Weights of a small GPT-style language model, trained from scratch on English Wikipedia.
Size: 9 layers, MLP 576 squared ReLU, 2.89M parameters.
Architecture: RMSNorm before each block, rotary positions, no biases in attention or MLP, untied embeddings, normalized queries and keys, capped logits.
Each number is 128 + 24 x the weight over the matrix's rms, rounded and kept within 0 to 255. Layers, rows and columns count from 0.

# layer 2 MLP up, 576x160, rms 0.097, rows 97-118, columns 0-159
[[108 149 100 137 133 125 102  89 123 159 111 132 134 130 137 152 167  77 120 132 118 160  96 100 135 138 122 158 146 131 112 135 106 124 133 114 126 137 114 125 138 117 125 124 111 107 132 145 161 138 113 110 117 154 129 112 123 104 138 141 138 128 120  92 107  98 162 146 103 160 172 149  98 128 126 138 144 141 110 122 157 140 120 119  97 128  97 148 132 141 131 118 135 153 123 147 131 122 148 156 153 121 128 132 167 140 128 105  87 126 115 145 105 169 143 121 132 144 145 129 133 150 130 116 150 110 148 142 136 125 124 103 107 115 143  68 145 122 144  89 106 119 120  97 119 105 130 119 116 122 135 134 123 147 140 149 125 117 132 138]
 [131 120 126 128 133 121 124 134 125 132 135 123 121 121 136 124 131 134 126 124 131 114 126 123 123 111 129 128 126 138 140 138 139 133 138 122 127 136 126 130 128 121 117 134 138 119 134 128 129 146 130 123 125 119 131 128 136 130 125 119 132 123 139 121 111 127 124 121 132 134 133 125 133 149 121 137 122 125 122 136 136 119 131 124 133 129 124 126 123 134 129 131 128 128 143 129 130 130 121 125 120 131 117 129 118 122 138 137 119 130 134 137 115 141 123 133 133 134 137 124 138 130 143 123 140 115 129 128 121 125 110 124 132 126 129 125 124 132 119 123 132 138 124 135 130 124 131 123 134 124 123 139 125 129 129 133 125 138 131 127]
 [118 103 151 125 123 123 131 161 139 105 134  94 121 106 128 143 114 175 118 121 147 146 106 118 132 124 126 145 173 155 151 182 110 166 141 151 169 152 129 103 181  87 118 144 101 121  95 160 141 147 105 145  91 140  85 149 146 122 176 152 125 103 151 128 101 145 129  89 153 140 131 144 109 224 116 102 116 109 136 108  89 117  87 128 129 110 100  86 172 142 177 135 109 144 132 107 106 123 152 168 154 125 140 131  87 160 182 127 114  79 109 154 141 116 114 135 173 157  68 127  99 172 126 107 150 137 132 113 116 140  84 116 141 149 142  93  86 104 103 131  87 107  79 131 114 109 150 123 110  91 118 100 113  82 153 149 126 143 127 120]
 [ 95  94  96 147 122 128 153 151 130 152 125  91 143 154 111 148 144 111 127 141 154 157 102 101 143 102 153 133 127 154 182 157 154 120 125  79 153 135 101 149 171 138  87  86 158  98 122 145 135 166  98 110 141  75  87 112 115 114 143 121 104 107 146 110  97 111  75 107 103 142  89 145 144 146 144  77 118 148 131 145 167 162 104 135 105 147 146  85 186 116 180 127 136 153 123 125 126 136 104 140 120 111  97 124  91  82 122 137 130  92 147 184 134 136 158 116 138 161 154 113 159 140  99  94 102 109 127  70  93 164 105  49 152 159 108  91 106 186 136 148 165 165 131 138 163  91 119 155 192 168 113 151 113 146 142 142 115 161 116 138]
 [117 176 117 121 145 139 116  85 115 114  88 116 168 123 108 131 167 110 131 168 105 124 143 115 162 106 118  91 121 170 189 170 121 153 166  80 122  89 115 208 200 103 131 127 152 103  43 121 120 157 165 132 153 107 106 129 116 133 166 126 126 167 179 121  71 131 141 108  81 117 130  86 174 127 179 125 112 153 107 139 114  95 163 129 154 151 112  81 125 116 103 161 139 171 161 149 154 152  91 160 117 109 122 115 108 153 155 142 164 110 131 154 129 126  82 143 123 126 139 101 113 138 121  80 165 126 138 169 149 136 108  91 153 126 153 132 116 165 127 134 133 180 133 119 147 142 119  91 173  93 130 156 165 151 138 192 132 111 152 147]
 [100 154 165 138  99 139 162 160 120 115 109 168 122 115 112  98 100 156 147  74 132 142 120  66 124 118 126 163 106 142 120 102 148 137 141  83  70 130 134 178 154 133 130 125 129 122  98 119 108 156 145  98  82  94 124 152  85 126 183 124 145  91 154 114  99 121 147 139 155 142 142 176 117 173 117 113 110 164 127 118  75 143 154 114 141 135 124 105 111 121 130 125  83 134 183 177 140 107 157 152 104 124  88 179 117 162 165 142 105 115 104 116 139 120 101 177 179 115 151 154  99  99 176 138 122 114 109 153 119 173 136 151 159 116 119 146 139 119  97 130 127 119 105 139 111 122 131  98  80 102 146 125 115 143 185 161 126  89 133 151]
 [132 144 105 165 130  94 186 146  95 149 144  70 145  43 107  85 132 146 117  82  84 164 142 146 150 157 155  97 139 182 109 117 119 133 187 125 116 145  90 113 135 154 129 132 146 120 121 164 119 129 128 115 135 126 143  88 156 136 128 154 133 159 130 101  96 140 151 110 122 150 192 136 160 149 131 112 114 131 158 154 104 171 126 116 119 122 149  76 162 129 108 135 135 159 113 151 136 129 143 162 139 118 141 159 170 125 138 136 135  81 109 136 141 147 188 125 152 110 119 120 142  99 123 121  97 147 111 128 147 119  71  99 134 137 141 133 150 112 125 157 122 122 100  85 143 151 133 129 140 139 119 142 133 124 136 144 141 152 160 121]
 [123 138 143 148  81 158 122 149  97 167 118 109  94 150 120 129 143 118 100  93 121 114 111 145 109 131 119 122 135 130 153 126 108 117 166 118 111 155 114 174 151 110  84 126 138 131 152 199 120 141 131 130 135 142  91 111  96 113 128 121 143 136 129 160 119 102 129 132 126 129 149 105 130 153 111 117 128 124 120 157 153 100 123 142 134 133 111 127 114 117 133 151 166 135 158  97 143 124 148  70 102 139 145  72 143 125 141 171  90  86 179 149  85 131 124 128 141 137 123 121 128 134 110 110 137 117 128 126 150 100 127  65 156 140 134 138 115 164 150 117 142 126 107 140 114  99 152 139 149 133 144 168  86  96 114 109  95 132 141 150]
 [123 152 123  78 135 119 131 109 147 119 163 113  96  95 114 138 188 147  90 157 116 119  95 134 113 143 108 137 150 153 151 121 151 144 126 129 113 100  81 112 169  81 162 102 169 133 127 147  73 155 128 109 125 126  93 104 145 168  96 106 123 163 114 105  93 112 123 124 152  93 127 110 140 176 156 126 149 131 132 136 131 136 118 167 126 110  81 147 128 118 136 125 140 127 123 177 114  94 102 173  57 140 165 100 105 109 165 112 143 156 162 135 149 150 115 114 139 128 159 109 138 168 115 191 144 137 106 156 148 123  82  90 118 165  95 159 155 102  94 142  90 165 181 116 136 112 126 119 151  95  72 102 107 150  89 124 155 121 162  77]
 [126 133 128 125 126 129 128 121 130 137 137 129 127 128 130 143 132 129 124 126 121 135 133 119 134 120 121 119 121 141 133 140 128 132 134 117 118 129 128 141 133 123 123 122 131 118 125 133 119 154 130 110 133 118 120 124 131 126 135 129 143 127 127 119 106 127 135 116 126 131 120 124 137 146 140 135 113 134 129 133 141 124 123 126 124 135 133 133 129 128 127 130 123 124 121 132 125 131 130 133 131 133 130 134 133 137 133 136 129 120 120 128 134 131 127 137 133 132 132 124 115 126 117 135 135 120 123 115 130 131 110 124 129 135 120 113 126 136 131 132 123 130 134 117 130 128 131 115 136 130 114 133 129 128 134 144 121 136 142 120]
 [108  84  70 115 123 134 130 103  81 146 143 111 129 146 120 100 144 123 112 127 149 138 139 128 140 121 150 159 192 135 139 110 100 138 156 130  86 113 183 105 128  69 141 112 160 161 121 114 140 150 143  99 108 134  91 141 104 117 153 140 130 155 129 143  93  94 115 152 152 128 149  98 176 144 115 151 147 123 102 149 131 120 115  80 140 146 139 130 162 116 126 164 105 129 100 158  84 136 134 100 127 122 129 165 129 158 139 156 136 145 142 128 123  95  91 108 181 190  83 150  93 165 123 101 189 109 136 102 115 150 108  96 128 126 193 125 131 204 156 120 168 134 118 113 114 157  96 138 152 154 117 131 134  80 138 134 105 116 152 103]
 [118  89 144 103 143 166 134 118 155 137 178  92 147 130 136 112 132 143  99 102 121 111 111 132  72 156 131 142 117 124 111 159 118 120 133 138 128 130  94 116 170  76  89 120 135 116 133 144 103 150 164 148 157  97 119 152  84  90 136 172 113 148 123 120 111 120 155 126 136 109 129 110 117 178 118 128 130 159 113 160 103 136 125 159 107 154 109 128 135 118 164 146 127 140 175 112 122  91  91 148 133 109 129 173 115  98 122 128 171 100 102 203 118 146 124 121 105 123 128 100 112 109 139 116 142 129 143 115 135  84  72  96 120 186 108 133  79 149 144  93  86 143 121 135 134 161  97 120 109 152 135 167 146 181  99 108 110 110 141 184]
 [140 146 108 149 126 128 151 123 120 160 106 112 178 135 136  98 111 119 119 111 132 140 109 111  98 110 114 174 120 144 106 157 145 140 133 107 107 130 124 105  87 123 100 112 111  98 143 142 102 156 119 163 166 109 107 151 126 160 154 122 164 133 159  98 108 112 124 105 124 117 107 124 155 132 140 149 126 151 132 107 140 119  79 141 158  95  65 141 149 138 144  70 147 123 113 147 121 144  75 117  89 142 136 156 140 139 159 136 112  99 142  76 121 119 101 139 123 132 183 112 134 142 135 135 142 142 130 121  90 118 117 106 109 149 144 123 111 162 147  80 123 154 120 117 103 129 117 134  81 116 112 110 158 102  97 139 107 168 129 114]
 [148 101  88 129 140 100 159 138 108 132 163 105 156 105  98 133 157 150 131  97 147 171 150 105 149 132 158 154 154 147 158 124 165 141 142 111 141 132 166 138 123 121 114  96 131  93 138 136 144 149 143 110 108 122 103 174 112  90 137 144 112 183 138 145 101 143 127  74 153 149 127 113 165 135 132 143 107 103 135  97 180 112 141 132 130 138 115 122 153  90 124 122 155 147 131 117 149 139 119 131 153 103 122 121 125 143 122 134 144  89  91 122 125 134 152 140 161 127 159 120 129 102 140 101  83 111 137 101 155 103 114 136 113 100 166 119 122 139 129 156 164 161 111 146 117 140  88 145  98 111 136 129 163 101 117 113  82 129 144 107]
 [130 130  96 106 126 146 172 145 132 124 149 125 108 126 170 143  93 139 133 120 113 132 126 111 139 151 117 123 125 134 167 149 207 106 130  89 128 142 135 134 117 138 124 113 185 153 133 150 114 150 107 120 157 152 153 140 107 167 163 133 134 113 128 109 100 106 130  82 110 106 147 143 121 130 141 156 111 111 134 151 147 155 134 117 101 117 171 154 128 108 141 118 131 109 128 147 120 122 130 149 111 111 112 154  98 116  99 154 116  90 151 108 127 118 106 151  99 113 171 113 123  80 157 174 118 140 130 152 135  91 115 125  97  95 136 148 155 192 126 110 160 150 142  56 137 128 149 170 109 152 116 141 154 131 121 151  93 153 116 108]
 [170  99 133 120 147 117 126 150 104 108 112 156 128 157 132 122  92 115 142 141 144 151 111 134 131 114 149 124 103 158 151 144 141 114 128 123  94 127  79 124 130 122 138 113 142 125  84 126 103 147  90 122 178 132 106 137 165 117 120 108 152 127 134 130 108 140 115  92  89 128 153 141 100 126 124 132 158  86 146 140 129 132 185 139 122 119 128  92 132 122 141 164 136 138 151 101 131 170 126 118 106 148 147 118 146 148 118 164 103 135 156 133 154 147 143 145 156 113 158  99 118 113 123 120 121 113 106  82 117 168  84 137 153 152  98  83 139  95  79 100 137 141 124 136 116 160 102 148 101 164 137 138 123 159 162 142  94 115 105 147]
 [152 110 123 106 149 135 137 107 100 106 125 149 139 114 127 145 141 128 143 162 160 104 104 139 116 120 103 100 105 173 112 131 143 143 173  75 131 150 102 176  88  97 143 124 183 108  97 133 113 142 165 114 142 160 118  82 122 142 128 175 144 132 174 114 120 144 160  94 107 133 185 108 125 183 137 130 174 131 139 123 117 101 172 124 155 101 153 133 169 122 109 109 125 140 151 148 140 125 122 170 171 145 173 109 140 123 123 119 102 112 136 129 119 121 162 157 138  75 140  89 104 137 130 156 106  98 105 136 132  94 111  81 116 186  97 155 117 152 142 139  97  87 109 133 131  75 120 136 128 158  99 114 131  89 122 108 117 108 111 109]
 [108 103 169 117  81  99 144 141  89 140 115 102 128 118 178 138 172 141 131 128 168 138  92 116 171 136 122 107 143 156 162 105  92 154 134 119 101 152 117 125 118 107 132  93 180 135 107  92 112 155  89 113 170 165 132  76 101 141 164 133 169 132 149 105 111 124 109  94 129 112 105 105 113 145 167 117  97 159 109 120 155 126  79 145  97 133  93  79 159 157 134 127 126 128 166  98 124 118 110 115 101 171 122 155 120 102 173 142 156 111 134 137 142 149 159 128 146 137 104 108 112 125 112 156 138 117 151 148 144  99  80 127 135 135 145 116 101 143 143 121 130 121 119  83 111 133 125 161 103 103 150 167 112 140 123 155 158 109 130  97]
 [142 141 138 136 103  65 140 106 124 120 126 102 142 137 146 126 136 151 100 109 132 111 107 120 157 159 123 124 154 141 136 161 126 113 135 126 130 158 129 109 123 139 154 120 153 121 173 163 127 143 142 134  92 152 102 135 106 119 104  97 100 125  94 100 101  89 109 144 118 151 129 140 110 131 113 125 142 146 137 112 148 108 157  98 124 124 121 118 138 141 173 159  88 120 131 141 105 128  98  64 141 112 152 126 134 116 146 121 144 128 109 171 103 129 112 157 116 136 107 114 110 146 150 162  90 134  97 153 170 156 122 132 102 136 169  95 115 144 120 127 137 140 114 118 118 125 112  89 125 143 109 105  93 130 131 126 119  90 115 154]
 [116 146 125 135 123 111 171 150 136 117 130  94 146 146 170 133 103 124 110 128 110  98 137 107 161 153 124 121 133 119 123 118 140 142 122  90 112 159 168 165 134  93 113 120 112 102 147 142 132 148 120 147 145 160 115 116 156 152 151 108 141 104 116 157 102 117 113 115 110 143  92 141 134 133 124 142 114  94 135 185 129 104 126  96 136 117 125 105 154 108 164 127 115 112 123 108 109 112 126 132 133 115 133 149 119 110 166 144 108 148 107 146  99 132 122 141 104 139  97 108 104 133 142 136 162 162  86 118 144 148 119  98 103 109 121 116 149 117 133  98 117 119 142 106 116 123 116 137  78 167 113 123 164 119 149 173 104 119 109 136]
 [100 119 124 166 120 122 151 173 133 140  89 111 130 130 123 117 154 169 148  98 160 165 119 123  92 138 132 150 103 107 129 166 149 147 111 133 126 126 135 121 137 146 121  95 111 171 155 144 111 155 108 119 148 103  85 139 120 143 141 122 143 112 145 107  92 130 102  95 121 138 145 182 135 193 109 112 119 132  96 108 135 120  64 140 102  98 118  83 127 124 131 121 127 194 131 181 130 128  65 172  65 140 171 142 168 104 113 127  93  89 127 113 120 115 105 145 129 150 108 110 131 104 147 129 138 124 160 132  98 117  76 114 171 164 167 124  97 101 112 112 127 109 107 132 108 153 143  68 106 170 131 109  99 106  80 132 153 151 155 107]
 [119  95 102  51 119 122 142 127 105 172 154 148 127 106 184 131 109 143 118  95  99 108 129 116 123 176 151  98 139 164  90 181  95 154 115 130 102  85 137 134 126 133 112 126 175 121 142 101 103 150 152 139  81 128 110 166 127 100 158 130 145 164 139 112  68 122 123 114 125 125 126  87 103 136 109 133 152 154  84 103 143 125  91 117 124  82 130 115  83 121 124 116 125 117 197 166 120  63 144 147  78 131 126 111 133 118  87 132 113 133 117  90  99  97 161 147 126 113 147 165 115  98 108 115 189 170 135  98  99 135 106  80 151 143 108  91 113 115 135 157 175 131  98 132 116 102  80  99 114 138 181 130 131 110 120 150  92 140 158 120]]
# layer 2 MLP down (transposed), 576x160, rms 0.0994, rows 97-117, columns 0-159
[[125 147 126 125 123 125 139 129 120 138 114 104 112  94 119 124 132 106 172 136 130 151 124  87 142  95 139 117 157 129  99 107 111  96 123 161 151 124 132 132 133 126 158 133  78 148 128 179 118  69 108 135 141 101  88 130 147 124 113 141 106  84 111 121 109 131 123 115 113 114 119 148 127  97 134 116 125 116 149 117 109 111 143 158 119 110 175 133 126 101 147 162 113 104 159 138 126 133 127 158 141 132 111 162 119 145 170 131 147 127  94 102 127 123 116 121 128 141 123 139 104 122 132 116 118 136 138 143 149  94 106 128 115  91  86 130  96 126 108 138 109 130 160 146 138 136 134 131 134 169 115 129 152 144 144 153  71 106 138 131]
 [129 128 124 123 129 121 119 119 141 120 143 118 117 136 134 117 128 135 127 135 131 130 129 121 122 124 134 124 129 126 123 127 112 129 124 121 120 138 117 133 128 115 129 121 131 125 132 124 131 129 124 125 129 136 137 115 128 125 122 120 127 128 130 136 128 139 130 135 129 122 114 130 128 126 128 123 130 126 119 119 125 126 138 136 138 123 123 137 117 122 132 127 132 131 129 123 135 128 123 124 130 128 128 141 125 133 129 129 120 139 127 132 121 134 130 130 116 127 121 130 123 130 141 129 125 140 142 122 132 129 139 130 125 117 121 131 120 123 132 136 126 131 123 129 131 126 129 128 121 129 134 130 128 141 116 122 129 130 134 130]
 [183 100 137 175 150 170 114  92 110 148 158 149 139 116 145  82 114 125  97 148 161 121 140 150 130 151 113 137 171 166 125 164 123 169 107 105 138 110 153 159 141 128 127 123 123 128 102 117 105  79 154 119 103 107 146 116 139 134 104 175  94  87 125 101 176 131 189 163 117 121 134 146 154 153 147  98 114 175 139 120 128 151 141 120 189 159 118 147 151 135 117 116 107  99 148 191  94 146 132  84  87 140 130 136 111 177 123 149 133 146 143 117 189 148 130 118 124 101 181 102 145  76 141 175 131 102 120 154 176 106 127 141 101 138 123 128 116 121 165 133 113 179 120 115 105 129 125 151 157 125 112 149 147  80 127 158 133 103 137 128]
 [114 123 105 121 170 122 151 123  70  94 121  86 128  90 195  79  83 149 155  99  98 158  93 110  82 127 152 108 131  84 169 147 143 154 106 148 184 125 103 160 155 146 164 116 124 107 128 138  94 131 137 130 109 156 136 151 103 145  85 186 120 104 107 120 184 100 144 149 125 155 126 105 111  93 136 113 111 144 153 125 165  96 168 156 153 134 140 100 163 149 147  94 167 160 102 124 169 109 115  76 178 138 147 105 167  91 159  87  96 140 138 116 147 169  73 144 156  97 160  85 139 131 125  97 176 125 146 105 145  83 114 160  89 142  94 105  92 114 128 139 172 127 125 187 130 147  99 150  93 110 162 139 170 152 102 115 104 101 120 154]
 [171 149 165 134  83 150 112 117 100 102 120  71  99 183 123 105 165 122 110 149 189 146 128 155 163 138  91 158 109 140 122 103 120 145 144 117 125  99  92 103  79 121 129 113 141 189  99 119  70 104 139  99 127 101 176 194  88 112 137 152 175 105  89  70 133 149 170  97 157 143 142 162 160 122 111 134 139 152 146 137 144 140 175 103 146 144 117 129 138 135 144  99 151 133  93 117 147 126 147 104 142 138 155 152 147 128 142  81 166 136 145  95 127 138 103  83 132 125 139 147 117 126 137 150  84 135 133  88 102 102 142 162 108 129  44 120 145 103 125 124 102  72 144  75 112 136 125 125 146 146 145  98 125 132 105 112 114  87 149 120]
 [167 132 110 104 115 179  91 137 156 131 176 163 125  93 117 100 113  57 138 131 110 162 150 138 163 176 148 148 161 133 131 158  94 188 126 118 124 168 162 174 124 164 114 166 163 122 121 106 177  65 115 158 132 119  84  99 129 150 109 148 137 110 102 136 140 138 153 116 151 124 142  80 171 129 151 149 131 169 121 135 127 124 154  99 158 160 100 141 131 111 153 132 121 127 125 105 165 107 138 145 146 138 148 114 114 106 120 141 141 108 153 175 139 131 160 150  96 119 133 142  99  69 142 118 125 134 129  97 126 141 129 127 133 152  95 118 123 132 208 141 109 143 122 141  82 100 121  87  97 121 136 133 128 124 139 130 123 129 161  72]
 [140 128 149 118 113  91 130 120 109 125 145  97  85 104 171 143 103 138 126 113 107 162 135 130 106 149 136 113 111 153  91 116 130 113 120 105 158 105 143 142 141 106 150 149 140 143 157 104 132  24 157 118 134 127 108 107 119  79 119 153 109 102 127 137 144 117  94 113 133 117 120 138 144 103 137  91 138  81 147 109 162 130 152 133 132 115 167 124 160 160 133 142 138 147 106 168 109  62 152 142 108 123  83 149 122 169 133  94 158 117 152 125  95 127 101 109 144 150 146 146 129 120 114  76  99 114 146 143 137 146 127 105 122 103 145  94 129  80 125 117 119 155  90 135 170 118 129  95 117 167 118 119 124 114 143 125  97 151 111 137]
 [ 98 150 105 134  64 119 118 109 132 150 102 135 113 136 150 110 122 133 115 109 145 109 121 174 139 165 143 138 149  81 129 124 137 116 130 147 157 149  79 129 112 109 116 125 120 133 102 127 128  76 102 158 136 203  84 164 147 128 115 101 131 114  79 147 133 133 105 113 166 111 142 119 136 120 117 155 126 123  98 124 162  92 132 133  96 134  86 111 117 122 121 114 168 152 150 144 157 129 155  96 138  93 143 109 119 107 168 146 134 116 121 159 125 136 169  98  93 147 141 105 118 131 117 127 131 140 136 129 127 111 139 135  99 136 166 141 137 127 135 162 149 113 121  99 121 134 145 131 130 144 159 121 108  88 123  97 107 109 126 135]
 [160 154 158  96  95 109 127 130 149  93 114 140 118 133 138 146  99 114 147  80 157 165 141 111 135 184 116 100 104 148 134 157 133  93 158 131 146 140 146 154 128 113 135 123 102 135 179 105 163  87 109 100 107  58  60  95  81 105  95 172  84 155 141 174  53 123 110 133 143 143 124 137 139  84 142 116 142 161  91 123 118 145  85 105  99 128 147 117  80 125 125 128 122 133 168  84 172 123 134 102 130 134 101 144 138 124 101 103 137 145 136  72 100 124  91 126 121 124 104 147 135 103 132 123 138 182 103 119 119 160 102 164 148 149 118 112 160  97 159 133 129 107 141 118 149  83  77 133 120 158 123 163 128 115 154 103 133 123 102 107]
 [117 134 135 122 128 133 127 130 135 126 135 136 134 127 132 125 130 122 126 122 127 125 137 127 137 129 120 140 129 123 124 120 115 128 126 135 124 124 121 134 126 136 132 127 116 130 127 134 134 119 121 130 132 134 122 120 135 125 120 133 139 115 131 122 134 119 134 135 129 128 136 126 134 129 121 118 136 124 124 133 137 136 116 137 133 125 119 129 128 123 116 129 138 117 121 129 135 124 129 117 136 120 130 142 132 118 125 130 129 122 126 132 128 127 141 123 122 128 124 119 126 127 126 136 123 140 134 120 135 127 128 127 130 126 138 113 128 127 129 138 125 123 120 127 127 139 124 121 134 120 126 131 133 129 130 135 131 130 132 133]
 [103 131 130 166  83 113 142 107 121 134 114 150  63 117 132 156 178 116 117 142 127 143 130 106 117 182 121  97 103  98 102 136 135  79 133 108 115 147 127  87 154 109 117 128 165 111 136  95 113 184 130 124  97 195 138 122 104 183 106 132 173  74 206 137 108 115 147 120 119 160 119 106 126 117 124 101 189 116 136 129 128 167 130 156  89 154  81 104 145  99 113 128  80 143 151 125 102  95 129 116 140 138 137  92 119 115 167 171 112 114 133 135 144 140 154 124 118 176 151 121 134 132 150  78 126 144 100 131 106  93 125 100 106  98 134 166 150 125 118 123 131  96 144 123 181 155 140 124 135 158  94 102  66  79 179 104 143 127 136 141]
 [117  88 141 108 148 139 145  98 141 150 150 114 134 163  94 124 127 151  99  84  98 148  82 150  83 142 122 120 149 101  97 128  77 144 164 144 126 105 100 132 125  78 141 115 103 128 123 120 124  51 121 161  98 148 149 138  90  64  98 147 138 140 121 130 193 125 169 147 107 120  95 120 128  79 122 125 106 131 167 112 150 161 107 143 138 142 114  91 139 129 128 139 154 151  88 129  90 122 113 138 169 106 139 140 125 128 102 106 164 144 115 188  85 170 134 124  93 138 117 142  95 152 142 138 112 118 137 151 137 101 107 128 150 160 122 172 120 163 112 179 147 144 123 149 100 142 124 156 114 164 162 134 153 145 116 142 105 157 129 146]
 [136 118 119  93 155 152 140  95 140 166 126 119  82 128 158  93 131 120 106 129 103 116 130 144  92 150 131 148  87 123 113 121 106 166 124 104 124 127 117 109 138 121 139 131 151 130 189 133 116  98 128 135 179 116 111 170 115 160 102 152 116 102 129 112 168 139 140 113 115 100 122 177 146  81 136 162 133  95 139 113 126 140 125 139 151 154 139 148 155 132 131  78 133 166 110 114 155 126 129 128 135 112 130 151 141 171 172 135 163 129 143 108 111 134 128 113 107  99 122 166 150 151 160 114 112 149 127 103  87 121 171 149 143 113 171 137  88 133 111 109 143 116 109 166 162  97 149 110  77 135 115 111 159  93 133 145 128 130  91 192]
 [185  89 159 133 126 156 145 173 142 104 124 128 137  81 118 122 109 109  56 108 129 152 142 127 116 144 144 116 119 131 163  90 157  98 135 124 122 135 149 141 102 159 125 141 116  93 134 119  91 102 156 120 159 147 142 138 127 179 112 110 159 103 128 144 108 138 133 123 139 175 110 150 108 181 153 131 130 137 160 144 120  99 165 120  90  81 137 148 121 131 137 116  99 152 142 114 145  77 157 126 132 120 114 152 119 120 126 170 139 106 113 115  97 134 120 112 149 119 118 141 128 113 129 122  94 115 131 132 105 106 109 106  90 174 149 163 139 108  94 132 121 138 114 137 141 104 142 145 105 145 117 144 123 148 132 140 121 146 135  80]
 [117 116 124 107 116 162 154 148 164 156 142 131 167 124 130 117 108 129 105 122 159 136 105  93 164 133 129 127  96 155 136 133 122 121 152 150 113 132 138 105  92 141 122 146 108 182 152 134  98 106 153 144 128 130 108 118 123 164 112 125 165  95  83 114 141 153 148 177 133 125 161 172 127 149 127 158 110 143 132 119 101 154 143 131 147  96 176 122 118 134 166 123 141  99 195 162 109 128 162 126 118 168 108 144 155 141 102 154 139 146 136 121 115 157 116 145  79 169 149  95 158 155 146 145 115 138 155 106 144  86 159 150  80 142 183 167 119 109 152 123  91 150 114 137 116 147 154 125 124 123 132 109 128 140 120 154 146 124 143 121]
 [134 137 124 108 144 101 102  87 111 121 135  86 115 122 125 170 139 138 123 125 155 162 128 106 127 132 117 107 121 141 111 103 137 125 171 130 143 117 127 162  97 124 150 160 125 111  99 142 157 108 179 145 126 146 148 112 185 135 147  90 125 113 151 126  97 134 138  99 110 103 143  82 118 117 156  88 158 143 118 153  97 129 138 115 122 107 167 178  81 101 111 134 179 123 138 114 114 125 144 112 132 140  78 132 151 100 125 129 122  73 125 140 155 133 103 124 108 118 149 126 108 114 113 148 121 171 125 119 126 130 154 134 143 156 131  93 118 130 127 148 159 123 134 146 129 124 120 155 133 168 106 128 109  90 129  95  92 134 109 106]
 [111  82 128 153 166 154 165 117 154 126 109 102 158 144 131 117  92 147  87 162 154 112 115 144 115  76 114 129  88 107  84 166 142 118  96 135 136 114 123 132 128 120 125 147 123 151 130 155 115  67 133 137 110 116 127 109  92 132 163 151 126 154 133 157 147 110 172  76 135 190 132 118 120 134 117 100 112 145 141 154 115 149 131 132  98 134 140 114 151 162 133  80 137 115 127 162  98  87 146 154 124 146 171  74 127 129  79 117 138 126 143  88 108 118 129 126 168 110 132 112 123 100 122 126  95 106 125 136 163 101 124 117  67 119 111 116 181 117 144 132 115 117 101 128  96 140 111 136 126  97 174 102 131 127  73 112 164 131 119 118]
 [108 130 134 158 149 127 157 176 142 136 116 116 133 149 134 139  86 108 144 113 125 120  97 151  99  97 135 138 104 117 117 128 183 102 127 133 116 159  76 114 127 145 110 121 124 131 146  90  83 128 100 131 115 153 144 107 125 123 158 178 158 146 147 115 151  96 100 145 160 148 148 156 118 150 170 132 110 154 113 107  99 125 124 172 150 121 114 100 107 120 101 134 120 126 113 136 130 161 188  97 111 132  79 132 149 111 158 132 141 107 182 149 165 144 105 144  77 116  97 149 119 122 106 119 120 154 135 161 140  92 103 141 113 132 211 116 141  86  91 135 162 121 114  92 147 134  92 172  97 127 118 123 113 129 109 105 125  98 127 113]
 [150 124 126 100 127 138 141 123 117 144 141 134 138 131 116 160 156 131 111 126 101 102 116 117 110 133 129 135 152 137 138 140 149  67 105 151 117 146 144 117 128 159 145 149 139 136 149 111 163 106 162 132  87 136 137 167  98 146  86 128 102 141 135 162 176  96 132 128 109 124 146 152 139  93 163 126  86 111 110 127 147  88 149 132 112 132 140 151 123 164 147 149 130 141 142 150 114 131 123  57 141 148 129 126 122 116 117 156 126 110 138 102 133 126 134 113 111 124 133 137 124 154 132 124 121 128 138 155 184 158 142 110 118 100 160 124  92 129 116 169 118 154 105 112 139 117 114 128 124 141 113 121  97 135 121 147  83 112 129 103]
 [113 114 109  89 174 119 140 136 164 129 125 121 138 139 124 112 134 162 110 155 135 111 134 118 143 138 161 104 134 103 135  87 108 126 147 137 153 166 128 122 148 144 139 121 168 137 167 120 137  85 120 163 165 155 132 117 136 123 135  93 113 138 110  93 112 144 143 135 147 104 106 139 143 110 133 128 149 117 111 164 144 116 145 172  83 125 157 161 125 129 138 140 122 140 143 138 153 130 175  94 141 135 177 104 130 129 140 116 173 145  84 121  75 102 114 126 150 159 120 132 140 117 108 135 141 163  97 147 121 102 144 115 104  76 132 118 147 118 112 153 135 122 144 124 142 112 123 122 100 150 132  98 135 150 110  91 100 138 119 149]
 [141 137  81 129  94 163 125 128 162  97 156 175 161  89  91 146 174 118  86 169 107 150  95 143 175 112 122 112 141 106 132 156 112 154 120 169 137 120 124 146 121 177 153 148 129 167 127 112 115  96 108 118  97 145 130 105 105 129 134 134 131  92  85 101 129  94 127 108  99 154 142 135  77 141 178 109 117 113 131  90 108 115 126 162  95 109 158 118 128 149 141 153 111 149 124 121 123 172 149 119 129 105  98 121 143 171 106  98 110  99 159 117 127 129  90 174 122 122 121 174 103  99 106 102 129 131 132 111 121 120  96 103 112 114  93 140 176 121 123 145 129 163 172 108 175 106 125 118 170 161  98 132  84  85 104  99  88 132 109  93]]